{
  "hidden_size": 96,
  "num_key_value_heads": 3,
  "norm": "rmsnorm",
  "rope_theta": 10000.0,
  "decay_shape": "sqrt",
  "max_steps": 10932
}
Each number is 128 + 24 x the weight over its row's rms, rounded and kept within 0 to 255. Layers, rows and columns count from 0. Numbers have three digits each. The size before them is the row's rms in percent of the matrix's.

# layer 2 MLP down (transposed), 256x96, rms 0.0542, rows 183-231, columns 0-95
103:103131105167157140075107148107181150141153138077099108110117126145155103122083142172119106143157163128115159129117112127141152108143140161072151134137147114118096145155128139098089119144139132153101101104111127131134136163111157145125126081131141140094147124162160167118163129150135164127
105:140118178144100103162117111091108095113084138139148140137131106116132114116120205127166121111109127138149116120173127168124148152132147149127099127179098082150136152132160107140123121143115128132165141160130135095132122085121161138141156069143132143117158104088137130117135120152127105173
099:153127144094140102112118132166119107095090131117143123161114091080149117089136119122154104147099124160101123113135131125112131158162148109109117137062095089148171104120108079142157147097127118140087115124082128094115130075161117131135127122115155131111136097116115112084141155095124136117
109:162142087138093116107131157137157152122145121125124084162150151138157130145098110096115120154123140158158082123134142123125090117136099145105140151143112129138139134149111128169156112142149140146069145143182113161140074161147126117187102110109134128154097117110146119136149118112134062131
100:129123127090119108147138126118142157138184126129172121118133158135174132127196104150141128104156138118112162137087143098119107138113116141112121122151157154135129122167137127176132074166138123148128157158146152113168127139155086140102121119088178116127119118092111115099101129093117166106
093:141120104134170109157138133087152158107093134136102106133162143112096156129122100149144135109122138148230148120152093168116129114097137169128120141117159104094162153162146100111133143127147132157134157146095125155158125132141126109101155131123178129129164121165122147134141155120142131112
101:134089126118140138117161142139116143120098147149104123170133126055140142079112099110072121153106141118158135150133079118133139138164138115141106125139132081170107098115109108125082148098104118123118123135097121078123093149130142113087099157129128165147110138154109151132156124127119082108
103:114164141162155118080136134165116141145098083133125149110092136142138157149125116085107120147125151149116141110164094140100143156138123097108132096119145120110115113135146112184122155173111105109151167107116104135125140150135117145144096162129061108125125114174092178145124121162099138137
103:145136091096137188144133110117151138132118102088147113111121127112158135150154077115113186141114144138119131089119104184118128127106084165137114112130168138101122124149132087158110162134113110164126093097098124148099146111107139112120110137124122118136118129099135196121156117090128148166
110:095113131094173079099112124077158156092142094172152160092124143126157125096171160130122096126140126108108107133142137089149146107135098160175117123117120162150169148161144106094149133125148116146093132125151151150133098128111150086103150147151162131136137101099114115128139146120111125142
105:106164120124140134124100136137117090158158125123165181134122156159080154108121159120114189141132161141107117107184114124091117158119128111128128136092148142145121121128142092130138146147134151098150169153120131153122130106126142116086143086121139113131086059141135119099167100124129164117
082:116133159127094129102103129143118133134154111115126104158121101085103129108159138139135135139134167104096091123126132148096159090094160148160140110148134142133134108164130127126164167125078136156137100111123135070146121131106098158122120144156135135150215123131158124093121112120172126169
113:166109130107195129126161126091155146139111121132134138129135168098115105153155165110131122161152123127105109140122095164147094097152114123162111108124117118147150154104133151133117121154140148184162089143133070111142118137162119129122124136130071114131118106113170156178140111153158115102
097:094141136121102131164147135151104160102135164113110118126127120126111143169156161098168113103101119162118166129062135109170139086163101133137136159094117164110129136132104088145141115122148102100141143135115141132080142125134105145156126088157133109148119127171124100118162176099159136148
082:149126150144111114174118116145097102149155159185105131180121154123094109098070135128149154140123109161131108129143089142131129134118098141127151118134140144150154124133146162104156079108130107113153137138158109188123165141127115154146111174144133164149157118135149156132140142170101153154
134:109095139150143133070128156136097119119163123140107120135110124098159109129119137114173170165075063093099140147118103146133156155126119145131160150149146117131135147088119062169061110115107105145125129156157139131158128108127137119137159128147136102123156122112111139142124132146109145122
109:119124145115118137138160161167099120099120116111095111132127150136107109129129162125094134147118125166131123124159154126143162125064121113099151177165127138107158061143151112078145132122152102136141140102143106116125087151113131136100054105101120160125114138094143127149139108110131104091
101:152110145135145101117124115078124148085127091100106158114124142154098121107136147125120134143137152124117124132097124131118098149139136095128080177082110134118093117111080117153166153093143109113161118119109150101144111133092123088177125106087150127086153120104147109135140152108121191148
111:134147129101135101136126120131163106155123120133113142105156169121088116099132143137128166154127124155089165140180172107144153142107101137186097113157133104133113114109146095106143120135117168122129173097093153105122150118096097121113109141139133148142162158134110104200113134115113171126
088:147145171136138087124116132124137163128104120078127118138091127079093148153115101121138131125153143144167109140114133120121138139113154088065161153086135181155096141125153096136117076117156115116134126117090132125148136153145136114141101129139148142163160152145184102142130108144175127134
076:150115158152150095102093117094138106102098136084119098144127128156110112105159129124126100127150076106107120114148094110132109125150140112146139132154163124087143093107133163085079129168144136127186163121136100172111123120141154123131076127143095096098152133112134108127121167135113103130
101:133106165141133181133165128118144120146106135177117126084103160102162134129144127101119103117077094132101129129118123131101110141080128101139145107163082085154142120086145148134147082132102100125090133105144107108161120164132128110089129102144151162157136092139104135134129111108146112093
106:150152135089157127127204153104118120125120146146147119106125173095106175126133099133114153099093156085128093117114111146155143123085111133133122124125092191133128118120135096143137087145146168114126107149107120113100121125098110156097169111148146137118137101097139116154121150107124176134
120:110112056085136118166165165117125129162113132157133132150172117138090175135172104168145143116101092108157141105116124100162126149113124136168108100156159143136129127115104101133132162098108147127096158145109117129123097142110133092124116140066140132131115126156153125125097157107130133128
099:144140124103151139143154114126088183115145109105163161109141150145147114158156147102151134119142137095085141117133131110105105138140093129118133126103129109089149161151152158143114116151123095157134124104115146092106081182150110156134154091119170127186099137123128167112139106157165099125
099:119145125142118126163123108178137119097138131122145119144132149134116132116110164149118151119122109154158182109137145156193143129134120128176144139119134150130126163095086142150155181127112196141115100096131161148094102162147127086087108110143128092160139112124144118155118149115145147099
113:127125104103117140131162144157175148135097126117112071125163098129123094126135154131129105124120145088136116112115124109138114136142149144136164161087136147125091107098145160149116117142104132140094133118201127143130166129142120133115131103133103156182159120076152130108151155066154096132
101:108133127136092136131156169166148111151148082104136118121124148165127137156120131116119106138135140146171137122134137139111129129134150119133135121128104129126144106136124203107121125130125155143122083118145151140120181118070095134092141150131164128139163065137148199181103156125151130132
104:177095165113136126115144129110122077135114118116144154150146124086124081165115095128127154137156133113123131103126123085135179087134150138104176129141094116136145128171140118155138154124125125127133135130139084147133122120130113101127113133179140135149113099213125148148179156128149114127
095:133153130134129134170159110117167101138136131121124158116155105150125109175118150118152112120120109133127115120056111147139168168156162148150145113100099123102116103131115080116138144095142143130111152096116105101167136155109116094149146113161100140160091126163122167135162178121096116151
092:121136127120172117167110096132104162177073090147089089178144116137158195137117109133099142102117134130126163100111126080125133177148121166127130119138127135135096166140112134164133124141120122099150126089134108104122130158174153108129122099119119116088114136114142146149124148139111151130
110:129121126138142106142167113114136088090121149128116066126147190115170154148141100164114114127162161164141095100148165162127119131149107155123092126124158108126148151094159133132092119101133127123133156137140154120094106147133122139128072158134125116190152137120088134148155115132139108153
115:098162102130112122148099106118123155102150101107109155111130124095108140154148138132140119099133154157107118114130170081085105117078093163134194131158135128083092123148124150135155128147091127087082103124123142162108128115140110122133157115164167132121128164155097151134131110158103125139
106:119180132123158076154109161173156152125117150057145121110139132121135102115147162120129099144164118134111149093143164099139104140124169140101109098132131136104119111134144131179151128168106137134114108166101106157138108079159164125121135103145121110129133141121151121127154094113131077128
105:120098139130125099187107133130155137138168134100132128119113141124095132158135125179150124124148127132126107077093111096140153101138183137111149115140145181111154166136129087129134114069149156130142136088122151093164151120137116128118164121120139112123120123141102196111135135099105158104
101:123128139126106119153073089119104141093110131088105138151134118165134127122112128077135138129148094088137132160144126133160076106108095136124149160089135138144122097150103154100120084111125088137116145143158144142108152167108135119121128132122122116113069175179101137153131105110152126169
100:144119119113144111137112108119121119132153122139158098152100164150153126103151093130116149122119157092086151123162126150106116107104069132136126136175116121145109142147166123074092112131146130129125071140113085082165129160125102128096150128123130146127132121076089139152096134149093135081
112:080161096134147119087184154135121129171103128167109114091120127160094155113130113114136114158142142100146118136140085106148107108125151129131150136162137127128127108164108134098130167122063112108122177107125071140141107159140109128110098085134125116139139143138105118095157131095112127156
105:144135150107097086115124178126087104176161163104134114111112108133140161147124152118152144148129115145125122115137137145175144179144085166139129116125112134143115132159138132150137131177166113144166161103122129137112126129128079113115080119119130113110142128072164113114168085142135147163
107:132149107127134152121161074119154139110116123086089109099162111122141098125135136128161111089166143127100083180123114113139127095139172158120112145137130125159162139107158105141109173133127124136081152131127111109101090155149141082134131096141144136082137126121153132196117119122102132134
101:132109153129107086110162147111148160126118100159106168131170111102117123110140143132103188083119121137163135079096147113140131120117092137124143093117178092128096142138127186105120159125129139154106167132136125127114128131107113106114094124150151158109130103101108084087138155102136160121
091:092152152138118111085164146117164142167132111150134116138119139146135175092147127109091105153104098120116137172142119129135109172101164116122126142138114133138126100098069089104126125142095107133151139157134140166120163121148111110128092141107126116175148077118115155124072143105094139113
107:124119109129161107114134103099105119128172119136149093093127177132082134165090128113128114145131071141140127143143114141118143133149105129062144113086086120166165107120115124117162140156126122093147153167113181100137114129105157072117095140141149110116107105132146103147123138116115109111
093:149121144147106131122120068124139123148180099145135180147168179143098078094122123116108155098149133139097124139139115129136143130131142116131158135130122105131145123089130118134148135118104123109106124100125096119169169159094142122104106144138120135175171183092081114088142129109137105112
107:137057115144141101158121112133183137161154121099107147110131161146147097107105127154172133131102080119156122163085133177133140188154127128129131147116151137103098132128088126124117095125146111110114128154099140098139138114137119153154158110142142160097154093116130129121071136141124124115
091:131125148181155116143126151116115138108112094136180149146119131092140139144131115112119126146123166149146140130103149105140110100118096128129125154141109164133121142138129098134139137086165152095098123173125181106122095134107084097079181103124138159192124142137116104088129107136088119143
089:092159128149115138155140149148125148166121108119112138191149150154115085114112107098109133120123095132150182146135158121114124137126173128156150111136105123110113168098137104142150076122127092136120192120124107101094116115152115068108111111165156123108123132107111151108115118143145159096
103:136105175114128128113173126153082169131139098131121140174161104141109115091093148138085160186147108109128147137162075122136110122134092151129105103138132151110114135142092124152134130136150127168123102150135109127126183121130109131171119116123144127146078131156146109138127168118120145083
077:068121165075086087157107131135111111113143159127164129109135192097126122103131128154125139153146134143088135141133111095167162155152117146074145145121083131116116170161135132153122132098082132140125116121150139141114135128117125147095101109112105153103124149125102138147132175104124135100
# layer 2 MLP gate, 256x96, rms 0.147, rows 184-231, columns 0-95
107:105116091142144127109138112141151095148119130103143134110125145105113170145129056130118147161147103135112104141111130134092175143105109081116123120075162164127087119121093142140136167073144142110134162108131134117151145162147117125144125157118133141163111109155119104111131197116133096137
099:104123125165128167124128082085108160179142089145127128122115137153138159173119097146105134137107141126156127114158121157156121099061087131116155131201160110102114142128175157128124117114153137127146120100120129125138128138101116121119122093153109133189146118130139111148097101130124107118
124:141129130128122167099142147112166154108080124097138105158140141121155131155159134118092131117125179137173122130134096112132117118129131158122119146124098188135088132128122146144130139158152156182092117135151139169157090134129121150136099099100137135118075106091139103142136115105128069161
099:131149113119085141116144125139121145129088101089092156117127113149170122079141166120111134136111196141094151139101152113107129144132160144118100181144149152132103095131152124167094109109128173137103152157103103116136129104104114136109089105117135100092125150099103089095135143106107121133
102:131150109109098127101162129181129177129161130109140127132109132112125122115135106135128151109112152155108114080115146109092136173115173128113187134151137110138110107139109137117096117143106126141087089132125121106131123129139099174127072190136112125153108109136064115110170109140113131108
100:112117111128116125121133179149130154138097158142113096116132148095133106094145093131074096118175086137162151108112109113109132123170183095124085168113112134167085117129107100130094134142118133107148101144123109118153143127103134147093106147140121109145142157187103153113157127119141105131
114:125133069171090121134120110069161130143134147105141129131120108167145113126142150147145136128126143089119091128161111152127142102139112120144156171086135127113106153089158105129137121134140096133156147158118116134156149095153141115123149146127083145148182097108151127144090098071120144163
112:109097152121150078129104113141126128150137164190120110134141113124096174129099195172145083098123106151140135164130122072137132132133138116118153128151090162120110118135106143106176093120107161115124143135182119144107130150151115128121121118121139143121123158158135147131096145165165130116
118:180111133145122161169136160115106097166122150091118127122109094158117122155094111132090161127113149118124157159124109174109135151124184127090101099144169122096078142096089145150137117130065161133157136128134113108151153127156131137155114107113092118124144138132122128135096126137127103109
096:122149122136125108151065116143139121127098091132084130143180127128089143084120147137110123147121130093122107175169135166086095172129134111100158149116144115112148120084115163124138158119095159143132158152099152100132127121146129096095116105159117159107132082123131100146137146109092140139
078:164112179104080156107128129143141138129143124112117115133125134152123130149099130142135146107116147122143117126136167104089133140128137124144067068157096071105151101151140129122081120096079125130166120080112124105140157082076111127142126128154128101106125148107173123145140138107117124139
108:097145172153108116123140122181109148109082124110120142140125098129130160059111071137079149099117141119111165153125102150097143120126116113131127145126107135098127108148131130087152157106125095087133114132133166140101175143141136146170130118110154180135141114108121111093134152113102129102
097:101104135146130111135127126122135114117131114138153146153163117128122097119127116162131178126184130134144095134175152149088134160138153146146126101107154119144157121163098136100113163128149142169061072144096172117160117140099163128156126125117118096103158101137131163102142103137098147109
077:142144121117171165124137142065126101102118111134149100124099108154150086182120114100094103106137082150113147139109124120127117156148163090144117177102107077085130148103141095134110120128136126166122118097142133114156144132127175131155137136107138116125137101149156116099141104086098105127
128:155161145111142142153111125117153122153147136121129125123148140130070169147112082149102077100175145129122122154137151133148141128151109105137059110105144170097114140148133206103155129145134145135129109094096137115130121133126103143130091092125131127128133116096120134097111122081171113146
114:159131164108157159137128153096156165196106127143138135131168113119086145107102142128156127080131138147100124112118124170129149124155098104179156088120147132132125150129121151143109119106120144093100107144088119130129165123080104135128146155124144090119134136189145115127135157112128127176
094:126157122151175123132091150151137120168058139173152139133169176105133177146113167144113107127138138125121092173126131142145167115154123144174110137149141163123122141156138110095128125161148119129134146104136116123164116106144151123112109110155140122143059093128106130141123137101142100113
121:147128105122153090112139135120193115158081129138117127126179106117112137092131121144129175134117112153093150164124138086101181109086138134167105134128100065136113105114115110148122115141095142134139127112103157098112141140100117162131126181159125155160130154117132104143098143108118143118
087:156155138149129119087098120113115185124170116143130101153150059112119165130109127125159143136153099162125097142109115105120137079142121110119133129126121117131061128149172100171134118126168114121131123165084134120125156151132154106148118137131151156123137124137172113145120145132154178100
071:100165099159110115132105130129152144125157089111136122138144114084113117107129100115117140089130106119134095131123117161152086122089085148139150146159108130133103092101163094175121162142159157123166106148116105126142110124113150065115101189157119142130125136127147113137109081156124159135
102:157092146129151111128114133112134116134140138135141135135139152098091169114099153137120119121166082128118102131124151132145143094129138142111110101153085148176144141186154111093146158122119136107114114145132136194130138195104106119127088109139177152138077085138128154139143115116154131111
114:121150138119144110113198165088151148132150157147116101139141156122119168114141139148106149105116132107121094136118081104097127131107104160155172140158134166152146100092131117147150107149162155147082119143120146128104119098126106138109139106173135088136137073137106105135171127113151159125
133:125148175149144141094072118133143147128139141125131103106117138139133114156109135105120141124168179122131121139121142144086154097143144112112154166110100136081142110118138136140112113111169095096158095121142117118126145097199145143104124133155122158138101103104100154159187088155134135101
091:143142075118147121169108113118098171151123118132157120134148159110119093134135148113117150111108164148084142109117163115104097156153115129132142128094141077108124155135146121143108117171116100183149126130103133096140113194150126145112113121134159076155134142105122120095181137162142121131
096:152111095115140112121154118115128139153119122131144130095169121138130133140112101126114093132106128121124097163075105109074166137155154108122071124098115136128082100148151104118087089106122101108121142155118104095166163130092163167186127128089132158124130140145092135113132117144125148151
116:117133137144093121083131171146121139112099104106099138129111120176146090162110120156112159126131145121090148101118144138156099118106132154165126153117092158130136099076151148165096098123186148134148115114144140087147133121124115138130139129141119131127134153087155073088118121104117082094
098:143145166125180111169114146152117138160161111107145118140155093072120149096119127124096100125119146131132151137122117134124176145108147123136139131136129137113135158098143077112135150100085167116141144125134173108102100117129126113135059119156150120168116072112105145137128153136158163099
098:099155156151173168141116155145121126076152138135140125083130127147155163124129160153112112149113119138130164121142149157120144142187125114118103143144133126145151107096122169127104132133150105094127126103086135146153094132130111140094141104082136135115182175123157095079120101123130161150
086:118109102085102158108115118109110143149159153164099105109100147104110144135157161145167093112145122150128117182137151088084100100110131167138161120141131155160103123154110119135119163122112114127104131105136143138117147093127129159066076108127148126096145120095092128119141124171113140146
087:110117169120110137145102091124165134116109111099111132098133124107181155162135137117089159103103149117109127158165101111099104107103115142122135121120135142141127156157133114132135154137134188128088115125126140127100113110175128139072154075138144114151104088121109179090117153095161130132
117:095135112111097130098117116152158133140135124116157148105155118126148101138145155087142199125130080142109151143103103145118116071126141153125093140121151140170100114163087080087110111133096118137123131125126113107082100120108130142131138101093119143146149156171151111095129163110103105127
095:101146116129141149123125123111123166113093108099117157117129137082093123149171147105118145117155135167118078123125120110109105181077087125153165138144089144083111121145122156128162151142112146139109114141121134122129147115124117147109167102151192127124115180132108173149122121160103154114
098:143156123123112106137128167180146118130148090131128115160149137102173121134156134205170147109139116127149139146114153114153141116119122164085152081121118130090144123154149112130178115151141132125103146166131083146150077118118132099120074120132158115152131131092158120142117113107113126105
102:128152117148128149144141126168128137134189120135095105147114085129080109125129121096136127114129145131141165109140128147135146151123121180098104146132172093075152130140140123178150096103137120149142142133132139144116129102147122081136120098119119133104048160152176093140141151107135148114
094:137156154129107124139102093169181141183123094149157132092145119137143152100177155112142130136094117124122133164138116126100146097117102129113146090135121124181173117098132153160128143106152136137125087142116110120154154106146160096098111117174154158130105113140171114163151144132107140120
097:131158127114148159135150142165111129174115160164100146118174108120130125114113146093134122132156117154172122138117143133157078172149155105148143138094091158122127134133110139169148135164122122101130167162124153166130101106090124108129103134127136083136131098148156104089174122137142096170
117:151116135142153174197102150077110136116149130126139141145118117105133116125106108144130116091088105122138139121157163163100173160174117130112117128091139155144119124121167130122124113129193133120149132122129160128123134098146146128132172152115141105119127113110156130159099111194165124091
108:136136093144123179174099106127169138106067104167098112120134129133120130105139109153089123116111145105142128147117112107118116102119155132107119123123165135121121123130088156131133146086124146104061116137121122138131148154088155164102141137132161119146129157159100169124079152105119074112
090:131162132113140131144120081095154149151131145080128119098153141142157136140145123141122127086129120115091119171093135120126138083117163143137136138151162138130152153128154122119181144125122134141087126147163144071135130143162145101080094108122125147096134113123130108179135157064085121138
113:114124088101148106080143144134146086139118109096132091136152126129141136104114130117141143147133118140142132147108116156159127112090115155103146158102108108097106078074101166153158115128148162131150147105117122146110101111122114098111147083176101124124123159089193097125162155147133115116
081:127118117102140116107124110120140154114150139105096126118137119117151133136106122126135164137095117129125155116105083143139134194143115135122177121101080096088144131093062134117101141138072128116095166126106105120151143105123128107130148161115129151128093081132174110110141144117112112193
098:121122138138107103116064080146118123147118171130125116158145131124129120109169138099111105075090121106153134167132079142114135117108131115115111121131123143156118102098152100118143162093099162158189123078138113114120152138169120134152126112110127140157140120082096087126121137098117097118
089:123140132123116116135155145167118124114079104071152141134123144133129123130096101128117107105075136114109120128109105128113118118112075153130115103147099086145135100056147103158133089137097144184146136148128175151095155121112116148154144149146157153104140106117103107109108144107140093154
098:122094097154117104116137149162148148161154128124134117115133143125129118101109155186168137118106130111146101167089109209138122148144101135135175158110154143108115111119116126138132126125198138104149134113168104114135155138121124162113140077144160137122163111113155123130089143114109116099
094:176077115113060121121107108096117141103136135123093131143097166148143167130145160106138108095129167120143159110127135120138141158134141157076155120143156162138136098100153114133141128135142166159142129138107128090080113141141132127136105099140145117106114103099162167125166136147151142082
099:128103146131134123105126119149208121081131142133154111065114115081099141149152152165132091096108137139085084120146118101140147096119105124094123161131151135139142109119133155141109196127122148108135079104129140122159146157109112161107111154111141142129138123144150122122133120111095144102
118:119175077100098111107108114095146096151154135159139107097118138092104116127154118143145119089118127123119112110130177121130136140094157124127142170096110112153121122132148112107153145136114128105131159113098147134132099122125155123052159127131119132140171141072083113141137093155089109156
067:159144124160151146119127119116132144131119174117103154133078143136114107120118102125122118136142159125103134119119120139100103112117152088121073198113104161176108133101173123152132110150167120098081163121127129089119169139116144128171137128133102111123126100105137128106094090084151143151
# layer 2 MLP up, 256x96, rms 0.14, rows 184-231, columns 0-95
110:141153106141103135064141176103130154142173137136130134118106140127109181124138136158074149130114097142141101138113160118077140114080110127144113133122162140114139109090165132128123108131181118164103118115143136124124121125179097158109130140104125091126101154158095094137168142108122114118
067:118114122153128168151126103096103173193088118146111100133137130172157167129109120152107138160100078109136109117153134162146106119103123153150128156172169116086083128149171142147108138102161120125128097123096112129107131111141130107096165098139097144147123116157147140128138152107128124119
099:137155126113145111154148135133111109129192100179164124124110111137098132128099129125147132146132065108111136140131137124110163168131153094116164089148170106093164136116131125136095119113112091093158154165090128078113159089099136151115157136134101111113163120163128137119120116145131153135
102:119141113143115146102101105130154118078137129119096134120094135148095123102114112106117151130093154150109102118139105126164110126118153161138149150083089083142130119092162092096104123173132103108133109125102121157086100093124113103149167144136098103150121116146134143158119151127142050113
087:117195151113104142120115107146187142137118115130115128090114135123145127118117135115128147155129116147110103124115169113132075149136138143113131132137115134153128086131118143134163127076148106169153127116109111072118144121199111147140103111111120126113083117082160155107121068113151131147
101:112107111137144129181143143105120109104151087087109158095106123164113113127110121117148116122099102103101131123142155106100126204128054122131171097073150131130145121113132135150105092139140154116103119107104106155106129079130132145120133133149118115104132094134154096135134115116151168135
113:119100094144111157126144111111164115132108125145174147147118164118114105121129167161176144093164134146128136146123110140119115078137115130126092133136104193121101160116141132117113132092106155110098115111135083133120131130115146097085137093093144129149176120123158139099160154112154070125
096:108154118094131100144148142126129135145156097146132160158131150164076131114100130118123087123109104090135123151104139109139165127141150144132106154127099144119151152129137158092154145092150123111092177157166121095148100166165112135138173107114139149172166122107130067138092138139121150124
101:203143140134093164168147125134099144137143157152087110143159118157121177129108102141153163077118154137155165141154118159139135166148156121087117090139145115133062143116116154144117118134141162140138123117126091125128154142132110167158115120126097141145107124147145127133127128127147117083
126:125127129098135102135164120138151181097109146126086084123115095094151128157141110158119048131113074107137134149076134124161129132158139126132115134174123102097117113122119156130134106093122113154108096108152099125144141140111128139120106151144137131126168187106130135127097158117118090143
075:098114124153158123128103141127119119093151112151141118124108155116115117112170140092159094177156131156101125116113110154165124107115124111104179157075152169146121144143108158110144125147123101122112177154147149145105104198151123109130127119106090171142125110169137166120101142114126137120
122:090138130140089138142109136181107085147103150118127125108151132147184096136114116110136103141081109137138145123163184120131153153139144115097141131142170104124100124143147123150145076123114143116078157101128177098130122091129116154097133127148197130128120136111103113129140153139119147156
082:128114168129111088109129133137135121099128123158134130170180121116106106115092131138155161105146141105144128125170133100097126166124123143136124117125123120156156100132115124115100176129096171161066104147128168123134130162088161134146130083103117135077128080138130167107148128117110143089
078:120142104133119127092147115120143137148135094064110110060115149153130121132152122163147123133095157092137137164148142104095132083147159116100149129118128112154149135129147105139141090169113118131134133110114134112104138127166122106106119096124118121101102129143106066070101141110102127070
096:103123124110127123157108151108168165129156140131157137101141123145114176115151093122114110130174119152099108152141157133118137130160128094104066103130145186131114097103128150124159134096132185087145142107102115150113110124141102082105072128127119163148117160133135158121136115102126162126
119:144126119113125129169122119101117144165101118122124158105155095101115127101129096136137100101143119100099146124087154163103096118161136141111105122090134129130080162120112151147126124129099109109115099126109110138098150113174137122156190150142186124129154088105121122108077120157104147177
134:109151095112095139131147122180122115187129156164145131139118116093134139171128108125167095122143100147121135139151116139134138118142150146143141083174159136134120126150157132123116093136121106158092131108144120152111140132116109168091104133188116121164094159148086133106138110123165077097
107:126110132149141132147128109128088130134130132116158132117084136163095106150144165125113090090154154144152073120069145115115116165183128138104149125120113116130078166116110168126136139142137114131157108088158148162150140156150180102154139143132146099108111129096130131115134142132158076123
079:116119113127109165148167133135080085122133134129123130096163204144147129130166083101104116105107153117152138123152112144124123148098108151168112137140147101115151110105142156103124150135139131140171151080179154114112105128114087142116171134097115105124127122125108141124136114137067110149
074:166129122102194128134147109127164080142119148141142152146110137137135139141141159128135098149138127134152145146122163145132137142160148143110142118108130181142097115158119121108093092120115097104071106146156148105109139117145157193138113079074155146157122120114115134142133146122177105139
107:148139106111143103105102128094101151119117137101055139130175146135109090143127152134147139117165130138117139101133148097173162098127109149133125124105154181131128134131120113137154140145087130154146126133132122153090117112085136139153096103134111095143074178108119154121166163155110157154
102:092112119153076130103121092085158137137154151090113127175140146153127111137120134135121124115150157146152148113106102125102097154133161146138141100130132124140118098112112161162097150119137140171144138102155129152116140084161150137158133091126151070136109096162093136103169116145143076148
093:123151141113153134113096090118159162126126105127147110138101147152152117151103140115103154086146164125142131126120115142085136123157119115122141159116099140106159151153127137129136113127176115095157093103155116132123149110182130173101126085168136137145088109097087138134190100135099173109
090:127148211144119144078127155132185093114163144159122112105111117130162159124138096125116135150150143107175125132134098138119147137122164124132116114161116149147112094092100134122165123088158147075140119120161148142094137099116119126144179164142108132094126113127141138128118124104100122142
084:156123122125138117134111105120099166132107108147141109105163108119173138150125116152110103148107144126126090187059093146092135109171157126125110130113086123142115110135148109131119092100149131099096149163162130070157151147111177138167120113083127144129141127133096112133130141112139156117
121:175122139136149118135077120130092149132138114143158126137079160124131155126121097124099091133177146165150152099121154102121124108124109136111084071120115118145135157135127119103148150151136163114095130157106149125113121139162145152126121153158115121112084118142082154108094082162141174151
123:142127130135141100126102103105087140113104155155129145125111112105127108089133118139129149150110113130084109109145128096156129106112115147145108114116111113141110125106132088151106119132148098132132212145136121107148063112170135092185127126092113110109103143109113073080125097147117155113
099:063151124141139105127131157120128192134130159190155161139110086148135120133158131108159098137139094132132084154129111145155131150135111124161140134130106147106132118091149078126123098090126120150153117135114144097161171126128137126185153148111118102094127123100129150143102118133135161101
082:149141131137117149077119099116129127163110130159130135115146126119140114110107118121144121089159073119093105186132153140134079115133122203117149127092142159120102105145157127146149158125104123132109099115160118105145171109141128154123114124116138120098161155107088119122178175154123151145
111:093121118146073141101130140140162105107189158120167113056124126111127080128177120129143151112115120089103129137172116165122106075078149115154113139126155118137163117148120117142127122112124111139102114099119132155113130098108108107102144135149167130173137112143141123129131121102134103107
121:091148077122089148104152114183146153161140130128143160091111148137105124119165121124126123147076081122135161123121090153157127098125149126142139165169110137138081151136122157105158122110123140156141105111113136114108141102138149117125164137101135130159132155182121120102120102107150073127
097:150111128128162122137154178159141131126153100136134125096083125129131108105096139155114117070110105110097171126105131131179119111139137133145107090117171136168141119117113131158104145123163119143171158062142086159146111128117139140090133140172111147128164123088138102135133104115142146120
127:116086123154121183093147087047082128144121135179137115170122112139118137126090111144111141127096108132135100165139079130114129147152100095155120176113121126145139159126108149117090133106156121130126145113137135117147137163149101152152153133147090136153114105144129138115119167157128145121
131:122170099121128157108139127130117093116096132155114113148144092141146110079132113080090145120118152129136152138142151174112127167111107126177135128125110066138088095131129168135120146172125134128115126152125115134088084103137137146119122151139080122125128125119130064165140114152138080149
124:148119123138140159115160182139161119155158112154135101116088130095135126119102128176110103106112137172146128114105142113120180152133152136113099098184108152134110146123149135115116175131120133098151111087104104107134116098112133164120139114131127130153170099097148133078138179158144135102
085:139147146132117097121104157108127157114081132145141156131177122095099174132092144127152126113129101162131125150136105121097157181165119152142170132109130147119154139130127177131098147151152128103103153128134142149132130154119128125125142148136115079116131078168173130154185124072132115131
094:110131157144154146166073157139141122116142116129151184172117112087121135108106125134112152075104147149130133112121130183109150152125104135152159108131177104106077138104169121129114083144155165122113136139105122109121130111145094108143142161108125107136098091141135120145151126115157102088
088:125131133116138201139127095122118139104075104118139118130127136111110112122119095151133114155124137157127090136108130176116121176143185135139098115171134164115127144132141125121098161073112127136120085112120120110167122108132143124154153120145132153131099156177118119142115185072117104138
107:114097107117148078150111160135086108149147156152146151132127145139111145147102097088127155150114145130131154097114159157114130171113103134140156108106121099122092107137084117145136093140110115115154097170106156130140144110122136184118128140106119109158142114114078140070132135128145064137
122:108115095145123111157105119154103149108163147087153086127088155128162154146160107103128047130163148116152136171123151101114132145141191108101134128147129158131134113102128099153165143136128113104134129111117107127130128157111142107145170155136162117120134131154156158136099176152117132134
094:116100110117151150149113088149083100110136138115138124132103128141136088156131107123158169131098158117128164108103128149121091105159079166121171121125119121100140161081108144151113129096125131086152144148126108114125062121125136114109135141150091160116120139143159105133153140128159085181
121:134125136122074166115140166150167124140125126103103157148131119139173121098155123123106134130129160126124139150127159118124132064094152146164113137165171144075114151145129126150127133086103138120137120080116070142113129124128157160103147107126142155136152180140134172098111109120132160145
097:068138112131131161133127147126140115121162159140136089099128106153147153177148132138155100135151137142161122130081126141110105134142119151139136092107151162128111093128087141103080141137166087117123107173114121107113064104171136131134132123131125124105117118122196152139111148162130150144
100:115198137123100151095114118182095115103131130120102095151109138120119127171133119112099107134116158173133138097162102092130124099112141138143057127137104141143141105140158136098156128144119125124168126102176115153120135140113125142138066146142140104106111118133126122146149089135170100146
092:158105149097140129128137113136129142173143147108093119114110129205106101155139164138108155155137129131141082101155156126138157135127160160115125114119114085151109143101120140113114111147129158136147117130103122122163156116112144169158101110112158071100129119170115107149156146159126142069
070:134127141122149147107085120178199121065142116139138130108109144104124142154165135162126110102101118155110089103122147113139125112116120147103099162138144146119110142104106121116155189092117116087122087090118136093149166161106104139099137164126135129111129104143142160142133133105100148118
120:114139114161126115163065115127106098110161128137138168084111116138105181170164149126177104064145149138132112124117129127126140139108136132102105118155117090161151122123136145109109123135116119081139133126108155115140118144164150097075130126127156142126116133114156109090107072143128127164
071:156153089146114150131145126142110141132136169102111137145087171100109099092137101136125146134176141118121118139117133110129112154135155152081094181079092122168107128102159105139146163134139136119086158116107120099141147131116157138129109127141072105116163132162151105091108143096127158141